python train.py --hidden_size=384 --num_attention_heads=6 --num_key_value_heads=6 --intermediate_size=1152 --norm="layernorm" --norm_place="pre" --bias="none" --optimizer="adam_variant" --learning_rate=0.00124
Each number is 200 + 20 x the weight over the matrix's rms, rounded and kept within 0 to 999. Layers, rows and columns count from 0.

# layer 8 attention value, 384x384, rms 0.103, rows 282-319, columns 320-351
177,225,184,191,212,210,207,205,203,208,178,191,228,175,201,214,209,213,179,202,203,213,190,198,172,159,209,160,213,194,211,205
228,220,155,225,199,219,212,249,207,191,160,180,172,223,212,239,201,213,200,178,209,191,194,158,215,171,196,190,207,207,184,213
202,189,176,205,197,206,223,224,195,212,224,215,174,181,244,243,181,200,170,203,185,187,220,188,156,166,206,199,226,202,188,173
219,194,189,239,177,216,204,220,239,193,207,181,185,204,202,194,226,190,192,187,178,238,198,173,201,186,204,214,194,219,221,195
188,225,178,173,206,218,245,225,190,181,185,179,185,226,249,177,183,211,204,197,160,187,211,214,179,243,179,197,193,206,186,223
219,210,205,202,226,185,215,161,208,177,183,183,206,204,194,181,179,192,177,184,207,188,199,204,186,207,205,215,186,209,216,197
197,190,219,177,208,162,165,183,195,185,168,213,245,188,149,199,197,213,205,219,225,190,168,205,205,195,178,188,216,164,246,219
210,188,219,183,198,176,209,196,198,198,189,222,227,187,205,167,200,207,219,232,201,161,200,226,201,206,196,187,187,193,213,205
206,201,204,181,177,211,178,204,165,228,216,192,198,208,217,234,186,227,178,182,213,201,234,177,166,192,222,223,209,185,197,167
183,204,188,182,220,165,211,194,198,202,179,211,178,207,206,214,176,179,166,205,225,226,199,177,155,188,200,221,172,182,181,153
176,188,152,218,223,186,193,197,198,210,165,169,198,228,206,220,199,188,168,152,231,192,170,202,198,177,166,236,195,184,213,219
196,187,211,192,193,224,216,234,204,208,194,195,193,180,197,223,188,204,198,217,185,190,196,164,200,212,203,220,232,183,231,163
214,192,217,193,174,215,209,209,168,193,224,198,211,186,215,229,198,201,210,183,194,201,217,159,219,194,205,203,194,205,178,169
170,190,181,172,195,198,195,228,179,199,192,180,201,203,195,200,181,196,226,223,222,211,219,199,225,218,240,202,206,192,185,194
210,215,184,215,209,233,211,232,203,210,232,189,199,232,207,173,212,198,157,150,193,220,202,168,184,184,205,202,208,175,201,187
234,183,161,228,201,221,215,210,201,215,207,218,189,209,227,170,200,174,197,226,181,207,226,166,206,186,211,213,196,193,153,174
235,230,217,214,196,205,186,216,220,213,212,225,163,250,194,194,258,223,214,180,219,199,160,187,205,174,210,176,208,231,200,190
229,212,198,221,235,167,216,188,197,208,202,178,181,193,184,185,207,236,229,187,169,199,195,221,230,193,179,231,193,214,207,211
218,200,187,201,203,240,202,214,210,229,172,180,230,203,184,169,174,191,206,152,230,203,194,196,216,206,240,213,208,208,172,203
205,210,232,245,197,161,206,176,234,203,199,206,203,203,191,195,202,201,177,187,210,161,156,213,195,208,223,184,213,204,210,205
184,167,213,210,222,187,183,178,212,224,192,201,216,204,162,169,219,212,223,209,227,184,175,220,213,213,170,208,201,196,233,201
194,199,213,215,193,147,174,208,193,189,185,198,211,199,214,177,190,177,157,172,201,185,216,185,181,182,201,186,208,169,197,187
208,202,222,219,190,187,176,212,183,212,177,141,197,212,197,163,206,184,201,191,204,217,225,215,192,206,224,174,210,205,168,202
193,198,253,188,170,193,144,173,188,191,186,194,195,165,207,186,208,227,230,209,235,182,221,221,168,168,213,219,186,244,203,194
178,207,196,198,220,203,217,174,212,173,210,218,200,203,173,149,214,203,179,217,238,186,183,194,209,204,192,205,168,218,187,207
207,204,220,211,174,203,191,231,173,192,217,186,166,181,195,232,183,187,190,185,155,202,227,166,175,196,220,202,217,166,202,212
196,221,230,154,192,188,195,178,208,186,202,210,192,215,178,206,203,188,217,244,233,196,195,196,183,237,210,190,170,185,194,228
218,223,193,201,231,214,193,199,207,224,172,208,190,203,186,170,201,174,208,232,237,225,188,204,161,199,207,240,200,181,216,230
229,217,194,182,224,191,205,189,196,193,187,211,222,178,184,169,204,190,191,180,192,198,165,212,209,216,199,180,186,208,221,229
159,172,228,207,182,180,182,185,203,171,252,193,190,199,253,184,203,188,204,235,170,210,177,206,214,212,204,166,179,169,191,207
210,203,180,202,209,219,176,179,216,183,196,193,164,207,192,155,233,215,171,215,225,170,159,216,202,193,142,185,185,189,193,231
206,196,207,205,208,225,190,195,205,192,171,215,229,197,208,195,197,203,159,189,231,173,170,179,223,187,185,211,198,197,199,231
168,203,202,213,209,188,212,167,199,216,204,210,230,177,176,187,231,212,199,192,227,187,191,213,227,205,172,158,200,158,210,204
207,217,166,223,176,199,224,183,185,193,195,173,171,206,198,212,186,196,217,212,197,201,161,213,219,181,200,200,206,198,204,164
210,217,211,199,202,200,198,175,227,170,168,193,196,189,239,216,205,216,217,230,203,185,170,225,220,235,176,207,206,216,223,220
190,222,242,182,191,187,199,181,189,180,183,227,236,205,198,193,198,188,172,193,221,173,192,168,168,214,188,203,209,209,167,221
204,174,213,210,225,209,205,174,203,214,203,172,206,214,198,171,193,192,208,212,203,165,169,151,229,165,169,179,186,204,208,197
234,192,188,185,170,208,180,202,187,193,259,243,158,198,204,244,214,202,222,195,198,210,212,210,199,222,201,200,161,173,179,217
# layer 8 attention output (transposed), 384x384, rms 0.0996, rows 282-319, columns 320-351
209,185,232,202,163,210,218,194,213,221,170,217,204,185,158,212,203,222,164,192,229,192,230,193,212,171,219,218,187,209,197,213
183,217,231,166,205,192,217,173,194,199,198,215,207,188,212,225,186,221,232,249,178,205,193,226,200,185,190,177,189,221,189,186
190,215,212,195,216,197,212,193,204,197,203,223,196,183,197,199,210,200,182,192,190,227,213,196,171,192,187,232,195,208,209,203
180,216,220,146,222,240,181,162,205,188,205,207,185,197,182,214,179,160,210,209,224,238,244,219,208,203,186,214,213,205,199,185
174,212,192,186,205,199,186,224,198,204,198,200,176,147,197,149,238,212,212,238,224,219,192,190,213,194,200,162,170,209,217,213
220,189,186,221,193,195,174,217,196,183,228,197,195,221,203,187,234,197,145,182,221,171,217,199,189,172,209,162,167,187,193,193
197,243,170,209,193,222,220,193,205,211,188,185,215,195,216,220,200,190,201,192,199,217,182,221,218,195,214,196,201,198,172,183
196,167,180,211,171,193,204,209,198,189,188,154,242,217,200,195,182,165,172,189,208,205,163,203,215,190,200,187,243,222,230,207
189,174,174,204,198,183,196,189,245,170,162,210,228,199,195,168,210,179,176,177,168,212,204,204,202,166,187,193,208,252,195,191
184,211,226,182,167,243,197,183,219,195,197,186,230,205,188,194,201,238,187,202,186,157,242,205,185,226,209,156,235,229,220,214
229,191,220,180,215,211,208,197,197,194,237,177,185,212,212,186,227,211,203,199,156,215,224,173,212,189,214,189,229,155,177,208
214,178,208,197,192,215,212,201,201,185,191,221,226,207,218,232,210,205,207,206,179,240,186,183,184,212,211,208,210,188,212,208
192,199,193,185,194,192,186,190,216,248,232,202,216,199,206,181,217,187,188,183,193,195,178,219,207,215,200,216,185,212,224,203
217,182,180,206,224,194,188,142,213,201,182,217,216,215,205,198,198,230,162,175,223,219,201,183,196,233,190,174,224,223,199,159
165,209,192,212,210,204,216,180,229,197,190,245,194,149,167,213,214,223,243,215,189,176,192,239,222,163,180,185,181,163,217,220
192,206,228,166,194,208,184,192,219,195,183,171,246,192,160,208,205,199,224,183,212,164,187,210,206,206,197,211,187,197,230,185
181,209,239,170,180,206,229,194,168,203,192,202,190,165,207,203,174,186,245,223,192,234,237,181,234,252,201,247,200,176,222,206
187,181,207,204,195,197,202,223,213,211,180,233,201,189,179,167,195,225,172,176,186,212,193,198,182,184,237,235,217,215,216,170
225,230,216,244,205,202,204,235,199,198,181,191,216,214,174,183,219,209,191,200,180,190,211,223,198,159,196,200,209,176,229,195
169,207,209,190,205,206,176,204,188,222,206,169,179,176,211,203,210,161,220,203,217,204,215,225,169,204,173,218,200,181,211,202
199,219,192,176,171,220,222,224,215,174,207,184,196,189,190,191,198,190,192,201,197,193,214,207,227,199,188,198,213,161,192,209
247,214,213,192,245,178,197,230,192,183,210,213,204,178,224,175,196,212,195,215,176,225,184,170,200,182,176,200,189,176,222,202
221,202,159,203,224,205,193,182,186,151,206,189,201,220,193,183,201,198,192,211,201,167,217,211,184,204,217,201,173,229,200,189
206,196,194,186,216,187,192,206,219,201,200,196,183,233,200,205,173,195,208,193,178,179,211,191,199,212,186,185,198,187,198,168
167,194,193,209,208,176,183,187,208,193,227,182,180,210,200,214,210,192,236,177,194,192,171,214,182,209,188,178,193,207,176,193
215,222,187,194,221,192,209,199,198,182,199,188,237,192,212,205,185,194,206,179,223,189,205,170,220,203,195,218,189,215,188,221
207,156,193,226,215,194,220,214,197,197,187,198,192,182,230,210,207,229,180,161,219,224,194,154,227,189,192,172,252,216,219,205
186,191,196,171,190,207,195,178,198,226,182,215,248,174,209,197,213,224,220,173,212,218,229,180,159,200,204,210,188,190,190,198
181,193,211,222,211,232,205,194,184,194,147,197,213,204,208,218,203,203,181,215,182,212,228,188,200,177,177,203,185,169,196,201
193,180,185,200,206,168,202,199,182,198,173,210,235,205,206,193,194,217,190,202,198,194,207,204,205,224,201,217,199,242,171,182
233,201,203,202,233,189,184,183,206,227,211,199,227,238,215,201,184,199,244,183,182,196,207,186,192,200,210,205,207,196,184,175
194,190,175,168,208,183,204,216,212,197,208,181,194,197,205,221,189,177,197,187,170,189,238,189,220,211,222,167,207,204,181,203
225,205,173,216,202,217,179,199,172,207,198,194,201,188,184,201,206,208,186,196,206,208,230,227,208,213,243,204,202,219,209,200
180,183,168,183,242,190,206,195,223,216,190,233,225,210,205,201,194,224,212,202,221,207,186,195,202,175,206,187,226,193,207,191
214,203,146,175,231,218,170,199,193,190,213,210,208,207,157,176,206,161,213,184,224,196,204,213,173,156,209,221,172,188,191,218
182,198,178,174,222,194,217,230,211,190,214,188,191,203,206,217,193,223,181,270,188,213,215,210,208,193,161,205,202,176,183,224
212,227,185,205,207,182,190,231,163,191,181,214,209,181,175,203,190,180,202,209,174,185,200,239,251,227,217,211,201,213,192,193
154,252,209,195,191,195,231,171,219,205,166,207,211,196,207,207,167,211,195,165,197,188,186,203,231,173,204,189,183,226,180,200
# layer 8 attention query, 384x384, rms 0.108, rows 320-331, columns 320-351
207,200,219,208,177,218,173,230,192,166,199,205,220,202,174,213,217,208,182,188,216,233,193,171,211,219,206,201,181,226,228,171
187,183,217,210,223,207,205,204,189,195,211,215,195,179,180,212,159,220,185,225,196,183,184,207,187,176,175,226,185,175,171,210
210,201,182,181,200,204,187,196,187,195,177,202,220,181,203,192,198,202,195,209,198,220,195,202,187,191,201,187,195,205,195,214
199,170,182,175,229,191,203,207,202,204,225,216,174,202,184,170,183,229,203,205,183,185,179,226,201,187,188,204,156,199,181,186
216,218,206,211,180,230,186,199,169,192,214,204,218,191,179,212,200,210,204,201,198,182,191,202,192,221,213,197,237,203,218,190
190,232,186,223,196,201,197,185,200,197,195,184,231,204,200,188,210,200,187,203,189,211,179,206,188,192,180,198,225,204,189,200
208,221,229,192,192,210,163,216,186,183,219,202,213,206,195,220,180,229,183,206,207,181,198,209,215,213,202,171,225,222,203,208
210,197,213,242,207,220,218,204,188,215,187,192,205,198,205,178,234,195,175,229,205,199,208,214,205,184,215,200,220,246,217,213
217,191,193,178,186,205,190,206,190,189,168,191,199,175,211,212,221,205,199,184,211,225,162,225,209,225,199,158,193,175,217,190
223,182,211,210,207,191,204,212,203,195,187,227,210,189,198,254,201,218,186,223,172,229,197,209,224,190,186,207,234,206,201,195
183,175,162,161,212,218,211,196,202,213,173,143,215,226,207,199,203,206,188,187,189,201,221,190,211,174,170,201,203,182,201,181
194,205,191,204,222,168,201,186,197,200,211,234,207,247,196,168,175,197,220,226,194,172,228,207,188,189,215,186,164,175,169,214
# layer 8 attention key, 384x384, rms 0.107, rows 320-331, columns 320-351
211,205,217,201,170,219,201,174,204,183,193,199,220,179,185,191,189,182,190,198,214,226,210,194,223,238,209,204,201,208,215,203
161,188,203,209,218,227,211,208,222,218,213,203,199,186,250,208,181,235,198,216,217,195,202,192,184,202,140,224,205,216,184,197
196,192,193,199,212,182,208,195,146,218,172,199,208,221,206,177,200,236,199,215,215,215,178,210,164,177,198,211,181,219,190,203
192,175,202,192,186,190,181,176,187,200,195,208,219,163,180,179,196,218,213,185,193,195,225,181,195,210,218,198,190,182,194,205
221,201,181,200,184,200,206,252,182,161,223,201,226,188,214,219,228,191,161,203,200,180,189,233,218,193,197,218,207,204,225,226
190,217,193,201,229,192,195,211,174,231,188,207,193,201,211,175,212,219,181,207,200,190,176,219,172,184,188,201,206,202,197,205
219,207,167,186,196,202,191,204,227,191,199,194,192,201,207,193,180,197,183,208,214,182,199,216,196,191,195,200,213,171,215,223
194,183,194,208,205,196,204,211,180,201,202,216,207,196,227,204,218,186,210,204,195,218,184,219,210,198,202,201,206,206,205,192
188,241,201,199,171,194,183,182,211,167,240,192,191,210,192,214,210,207,186,203,201,160,193,240,190,192,207,170,187,204,200,178
200,214,205,222,195,195,205,184,220,200,216,189,207,187,199,197,236,210,220,221,214,182,176,221,217,200,200,222,232,205,180,186
198,197,203,190,191,205,193,176,191,213,217,228,183,200,196,207,197,217,198,197,182,180,220,194,209,176,265,187,207,187,177,186
202,187,203,201,205,188,201,214,212,199,204,208,216,216,209,198,227,190,188,209,227,186,191,203,186,222,214,219,224,176,203,197